config.yaml
num_hidden_layers: 13
hidden_size: 192
num_attention_heads: 3
num_key_value_heads: 3
head_dim: 64
intermediate_size: 512
vocab_size: 602
hidden_act: "swiglu"
norm: "rmsnorm"
norm_place: "pre"
norm_eps: 1e-06
positions: "rope"
rope_theta: 33000.0
rope_fraction: 1.0
qk_norm: true
attn_scale: 0.202
bias: "none"
tie_word_embeddings: "early"
parallel_block: false
extras: ["some layers without positions", "some layers without attention", "local attention windows", "value embeddings", "a smear gate", "capped logits"]
init: "uniform"
init_std_qkv: 0.081
init_std_o: 0.0
init_std_up: 0.081
init_std_down: 0.0
optimizer: "adamw"
learning_rate: 0.00184
beta1: 0.9
beta2: 0.98
weight_decay: 0.035
lr_head: 0.0145
max_grad_norm: 1.0
warmup_steps: 451
schedule: "wsd"
decay_fraction: 0.919
decay_shape: "linear"
final_lr_fraction: 0.0
batch_tokens: 16384
max_seq_len: 512
doc_mask: true
train_tokens: 130000000
max_steps: 7935
dataset: "wikipedia_en"
Each number is 50 + 10 x the weight over its row's rms, rounded and kept within 0 to 99. Layers, rows and columns count from 0. The size before them is the row's rms in percent of the matrix's.

# layer 8 attention output (transposed), 192x192, rms 0.087, rows 92-125, columns 0-47
116:67 60 22 54 46 57 55 50 38 49 51 64 48 43 31 45 46 48 57 29 46 35 58 55 34 42 39 63 44 44 43 66 58 47 47 28 52 55 50 45 38 68 52 61 33 51 50 57
121:45 54 58 60 51 26 52 35 51 52 48 59 40 52 57 52 47 38 41 46 39 55 59 50 51 54 58 59 47 57 36 52 55 51 43 53 57 54 57 49 42 38 41 48 62 57 60 62
121:66 41 44 59 42 45 57 45 52 42 51 75 50 44 41 63 58 54 50 43 49 61 29 30 51 34 48 54 65 37 42 53 33 53 35 50 55 53 66 66 62 59 50 36 58 55 42 56
117:61 44 54 54 68 45 48 56 59 40 55 37 44 38 66 42 44 61 50 48 39 57 51 45 71 33 50 61 62 58 49 53 40 49 42 52 41 60 54 55 42 59 46 63 28 37 38 43
112:51 48 57 66 28 54 47 43 50 45 46 55 55 42 55 45 48 46 56 44 42 47 45 45 66 50 57 52 41 51 38 46 50 42 29 70 48 45 53 65 42 59 35 54 43 63 40 73
131:53 68 49 50 64 69 36 29 50 33 43 56 66 39 41 55 55 61 45 49 47 29 50 65 33 48 49 34 49 55 50 53 51 33 68 46 62 55 44 56 53 49 55 37 59 41 69 51
116:37 67 58 44 51 47 51 47 53 59 66 48 44 66 55 31 41 39 52 66 58 44 63 47 34 46 63 49 45 55 61 77 51 46 66 47 59 43 66 47 45 37 57 62 55 66 51 24
114:68 66 60 35 53 26 59 44 50 50 50 52 59 42 48 62 55 56 37 58 55 60 30 60 54 53 38 70 57 35 57 38 49 53 43 39 39 58 52 48 48 49 48 64 39 41 52 53
120:56 47 61 33 46 44 38 56 62 51 54 39 55 46 66 50 34 48 52 49 39 59 58 46 49 53 55 40 32 74 39 43 42 47 71 52 60 71 46 54 56 55 43 54 46 41 43 64
124:49 45 49 76 33 31 40 53 41 64 61 29 46 58 59 49 42 47 58 46 50 58 64 44 50 41 70 63 56 38 51 59 33 47 46 53 47 51 42 53 44 58 56 55 40 67 45 59
131:55 56 54 62 57 48 61 46 43 34 53 62 42 57 51 47 50 62 66 46 43 44 47 69 74 65 40 59 52 56 66 50 58 63 46 46 46 41 56 49 55 54 48 38 38 56 35 53
111:53 49 50 33 57 48 57 45 62 50 56 66 47 50 51 39 45 46 46 56 54 43 50 37 49 47 55 46 33 44 52 54 43 50 44 40 61 61 33 41 62 43 53 54 64 46 43 23
129:61 51 68 56 34 57 47 45 44 56 49 64 56 56 43 54 56 46 32 43 62 73 59 54 64 53 46 54 55 54 51 55 52 24 37 72 37 43 61 46 53 53 32 52 55 53 41 47
117:43 64 45 48 24 58 57 37 46 49 51 56 43 60 66 42 47 50 40 28 50 38 47 63 61 47 56 35 61 61 57 48 52 53 46 60 44 56 63 50 52 48 57 58 46 53 49 44
112:50 40 48 45 26 43 55 47 52 27 50 32 50 50 61 48 36 38 38 43 36 50 54 45 43 50 39 45 63 54 35 46 52 62 53 59 38 42 64 71 49 50 51 46 40 51 51 70
110:52 37 54 65 29 48 54 60 29 53 40 44 53 62 60 48 53 58 74 43 33 44 44 58 59 40 44 60 37 43 46 50 54 66 57 55 16 44 27 55 39 61 46 61 30 44 37 72
119:59 42 41 35 40 52 49 49 34 39 43 57 36 46 48 49 62 54 53 52 44 51 55 44 51 58 45 56 48 63 55 54 56 67 50 49 57 53 57 45 51 64 40 49 61 37 43 39
109:55 30 47 69 51 31 27 52 49 40 54 19 26 44 54 50 46 50 30 40 56 60 48 59 35 56 57 35 56 55 62 55 68 42 61 59 41 62 68 57 38 43 40 62 52 67 55 42
125:50 47 52 57 56 68 73 56 42 43 56 54 42 57 69 45 33 48 27 44 40 52 58 50 50 52 51 37 67 59 59 66 53 54 60 41 46 65 52 60 51 49 46 47 58 48 42 40
126:62 58 72 56 54 42 52 55 52 45 52 50 55 50 54 38 37 57 64 52 51 53 38 35 37 68 57 72 41 43 50 47 58 45 43 51 48 57 48 38 51 48 39 68 38 36 42 50
123:47 51 40 53 53 46 63 54 56 55 46 46 32 57 65 39 50 43 61 40 42 46 56 39 50 63 42 37 67 49 61 56 36 53 51 71 39 54 45 47 44 55 72 44 50 71 44 22
121:47 41 29 38 54 27 49 56 54 40 44 47 40 45 56 42 46 35 31 42 41 55 44 42 46 47 52 35 59 32 47 49 55 38 55 54 65 70 48 65 35 37 49 61 47 54 39 46
116:44 51 51 48 35 45 52 48 51 35 52 45 48 37 40 48 53 32 72 58 34 32 62 42 31 27 42 56 51 46 38 55 55 38 49 53 38 33 57 46 52 49 56 42 51 53 47 58
131:52 53 43 54 29 43 54 38 43 57 48 62 28 48 27 33 40 45 45 50 54 50 39 43 48 50 42 63 54 45 62 50 73 45 51 16 55 51 58 72 44 43 55 30 48 56 58 39
126:57 32 57 45 63 49 22 47 60 58 43 50 60 46 62 56 57 48 38 64 62 42 37 55 79 50 64 32 58 49 51 33 47 50 35 55 39 42 47 36 38 43 53 48 40 55 58 35
128:50 41 49 56 55 54 58 55 39 43 32 63 32 51 53 40 48 59 34 50 54 55 50 41 66 54 42 58 65 47 51 56 42 37 42 36 47 69 44 50 54 46 51 54 51 49 59 38
103:36 48 34 63 44 58 56 44 46 52 52 49 53 61 60 43 61 54 50 64 41 36 49 55 50 37 50 33 45 56 73 44 55 47 59 72 68 64 69 29 61 56 61 46 54 67 59 47
111:54 37 55 37 60 65 49 72 47 51 42 31 55 47 54 53 52 33 43 50 37 59 56 41 46 61 64 52 54 46 48 47 56 52 44 52 51 33 47 54 55 55 57 39 50 35 44 54
127:55 53 53 63 56 52 34 68 35 48 63 56 57 41 47 48 43 60 59 51 60 61 60 43 59 39 67 30 46 47 54 46 64 55 38 38 68 53 48 47 49 46 43 34 53 54 50 72
116:49 35 59 58 50 30 50 47 44 39 50 56 40 53 39 71 65 42 51 70 56 54 57 53 56 53 60 55 43 47 46 45 62 30 44 51 54 53 60 41 48 50 45 56 67 70 56 52
134:62 34 51 43 67 52 58 50 50 56 42 50 50 47 42 59 43 56 72 52 31 51 68 47 42 62 61 53 45 45 29 47 32 50 61 55 40 50 35 58 57 60 32 40 63 27 37 66
111:34 42 53 72 45 31 47 44 52 63 50 48 59 50 48 42 45 55 71 40 49 62 56 51 55 41 71 59 30 42 36 64 35 40 52 48 55 26 64 44 38 42 48 48 57 55 54 73
122:62 68 69 29 50 43 59 34 46 45 36 53 41 46 49 52 48 51 53 35 63 42 62 59 53 59 46 56 48 52 64 58 58 52 57 53 49 46 42 49 63 53 37 70 48 30 53 50
125:42 58 56 60 59 56 39 67 50 65 60 56 61 46 39 49 35 51 43 58 53 65 59 51 56 69 49 68 28 42 43 48 61 42 38 40 62 78 43 54 62 54 57 52 51 48 56 51
# layer 8 attention value, 192x192, rms 0.113, rows 93-126, columns 0-47
122:57 46 49 44 63 51 53 38 50 55 56 43 46 53 42 58 46 53 37 29 68 48 58 51 68 57 39 27 55 47 57 36 63 57 66 56 37 65 42 31 44 44 49 55 56 47 48 63
119:46 58 56 63 37 49 62 56 45 54 35 41 57 56 57 66 59 41 62 48 44 43 44 70 39 57 35 50 48 50 57 51 43 60 42 36 44 36 46 56 58 55 58 48 54 63 50 75
117:44 56 58 58 76 56 60 64 49 46 33 27 52 46 46 44 51 49 61 61 51 48 58 52 43 41 48 70 62 51 65 41 70 55 48 45 54 63 61 33 54 66 55 56 36 50 51 44
110:59 34 60 51 53 43 70 63 37 47 44 64 48 64 47 60 53 52 41 51 39 55 50 42 44 42 37 43 52 51 56 47 58 51 71 60 49 35 56 35 58 50 53 46 31 67 51 50
130:65 49 49 43 57 41 56 58 35 45 54 59 58 51 34 53 54 31 58 45 51 54 58 40 42 56 64 58 60 55 50 44 53 41 51 53 62 44 29 54 48 49 49 62 49 44 51 52
112:53 68 42 52 58 65 45 19 47 49 58 68 44 47 53 44 59 48 53 44 53 63 41 27 46 33 42 47 58 51 46 46 65 45 68 39 57 57 50 45 52 46 44 46 70 63 54 34
115:43 47 54 40 57 40 31 56 48 40 48 50 39 49 50 52 48 50 44 47 56 55 57 36 33 61 42 62 43 44 56 50 62 70 39 46 35 53 45 61 48 48 49 45 67 65 49 55
116:54 46 64 29 55 37 55 50 45 60 47 61 58 57 38 52 35 54 52 46 50 45 53 59 62 40 63 51 52 45 34 48 34 46 67 49 50 58 57 50 37 42 40 59 35 51 67 46
122:35 47 49 61 34 58 48 53 47 43 35 30 52 52 59 52 41 53 52 63 60 53 51 37 38 66 30 47 44 44 47 46 39 44 70 41 49 50 35 55 47 53 40 51 42 54 44 39
124:48 32 59 65 64 40 48 57 41 54 63 57 48 49 58 39 44 40 53 47 49 45 63 54 39 49 57 52 37 41 56 56 64 62 42 52 69 32 45 51 53 64 46 38 50 48 51 23
110:49 45 56 60 61 50 67 45 69 62 70 62 47 41 44 50 49 46 50 39 44 66 50 38 51 56 48 60 72 41 61 39 43 51 44 48 47 57 59 66 44 54 59 50 47 54 55 50
121:56 46 41 33 61 63 68 39 34 49 52 49 55 65 47 53 63 71 51 59 66 42 59 39 45 40 36 21 59 54 46 53 62 51 56 50 53 40 49 45 49 52 48 45 55 50 30 38
115:60 43 45 45 62 56 51 35 23 42 66 39 60 51 51 44 35 52 52 59 35 66 55 49 64 41 40 36 39 47 47 42 48 51 51 57 48 60 41 52 45 50 51 40 45 54 63 54
108:65 47 66 37 35 41 54 40 23 29 51 61 58 58 61 57 53 35 43 48 50 50 52 59 52 38 33 58 59 62 57 51 51 40 48 65 35 33 62 34 51 46 49 59 42 61 50 51
107:62 35 51 52 55 52 51 72 40 47 52 37 58 60 66 52 33 65 42 55 54 55 50 60 40 55 55 50 30 40 60 66 55 57 58 53 42 42 44 35 42 54 53 46 46 61 42 33
118:64 39 68 50 50 46 49 72 52 43 66 54 48 48 45 32 44 41 52 56 37 42 57 46 50 50 64 57 55 58 70 53 59 46 43 52 49 49 59 31 45 66 43 63 54 41 47 41
109:26 52 51 57 64 52 31 45 59 31 65 62 37 53 38 61 52 42 46 42 69 61 37 66 42 31 54 39 43 44 33 50 61 40 51 45 36 53 58 38 49 52 54 50 57 48 31 48
123:56 51 66 68 38 45 61 39 45 57 54 46 66 39 55 52 29 47 54 53 54 66 46 75 54 53 46 30 66 49 60 61 51 46 55 54 41 32 65 47 59 43 44 36 55 41 51 39
126:46 57 55 33 62 60 38 58 60 51 45 51 47 73 36 41 54 67 64 53 72 45 51 50 41 41 56 57 51 40 51 48 65 57 58 58 62 60 43 50 55 49 46 37 46 51 26 47
116:38 34 27 57 57 49 49 58 34 42 48 52 41 47 59 50 40 31 59 50 39 67 60 46 51 66 40 35 34 54 56 58 59 64 30 47 53 51 41 58 34 60 46 38 40 57 52 49
123:40 45 55 47 48 55 55 51 42 37 57 51 35 65 35 74 52 61 53 49 35 53 43 49 33 55 32 60 49 58 52 56 49 35 37 57 49 26 54 43 34 49 58 58 34 49 51 60
116:74 50 40 46 35 43 62 68 33 49 52 61 50 47 44 61 50 46 59 55 34 57 50 52 46 47 62 44 53 55 44 60 63 51 37 55 46 47 54 45 61 43 44 74 41 44 65 52
130:49 40 65 61 61 64 42 31 38 61 60 40 49 47 52 64 53 46 51 33 39 56 53 54 49 40 40 53 47 57 45 41 68 54 48 40 53 59 33 34 55 50 38 23 65 49 37 60
121:51 55 55 46 50 69 38 36 61 46 51 38 49 47 45 56 36 54 45 50 54 43 41 37 57 30 63 63 36 41 48 59 55 47 44 41 43 42 52 59 41 57 65 40 67 48 74 40
126:53 61 50 48 55 54 53 48 61 49 49 25 51 61 49 54 26 57 63 48 45 43 45 59 48 47 48 58 52 52 41 47 47 52 37 50 58 60 56 43 33 74 62 39 41 44 41 40
103:57 56 56 49 40 44 59 57 67 54 65 53 72 69 51 36 55 46 62 45 50 66 53 31 41 49 42 29 49 46 60 42 36 38 35 73 49 65 56 68 49 47 44 49 50 37 53 43
107:37 41 62 43 33 62 63 59 54 51 47 33 52 48 62 38 59 63 48 36 53 42 56 54 39 62 68 48 52 51 54 49 43 44 44 44 37 47 57 58 64 45 59 38 59 45 49 65
128:44 47 42 65 50 57 67 54 69 62 46 59 59 39 50 28 51 60 57 61 58 49 60 57 47 57 63 33 41 64 43 53 46 34 68 59 54 59 35 20 62 44 54 44 45 43 53 50
114:49 59 40 42 37 65 59 38 58 46 74 47 50 60 41 67 44 56 61 32 68 46 56 49 53 37 48 43 43 38 45 50 60 49 39 46 57 54 56 51 43 51 57 77 79 45 38 51
131:51 56 41 45 42 45 44 66 39 50 42 51 66 55 52 48 30 63 51 38 42 66 53 59 44 59 67 56 56 37 38 71 48 59 66 40 52 27 38 56 49 40 49 60 54 61 59 55
112:59 46 43 48 31 41 58 30 60 36 46 42 60 60 52 49 45 63 55 49 54 49 34 52 27 60 51 45 44 41 53 47 33 60 68 46 30 46 42 49 46 43 48 57 55 50 45 50
123:56 50 49 37 61 37 53 55 35 56 71 48 60 52 53 37 47 60 54 44 47 36 59 42 55 48 52 48 68 43 27 38 61 51 61 58 62 59 47 44 39 63 46 68 62 58 30 40
120:44 46 24 57 54 55 37 50 57 73 44 55 51 45 34 34 42 56 44 58 36 41 67 41 59 47 62 31 57 45 43 49 33 51 54 62 42 53 67 63 52 35 57 46 39 41 47 59
116:63 51 53 65 53 59 44 55 57 34 21 46 46 49 58 56 44 58 62 38 50 63 52 54 56 50 51 74 52 51 44 49 48 60 37 34 45 65 66 37 32 51 51 46 49 50 78 54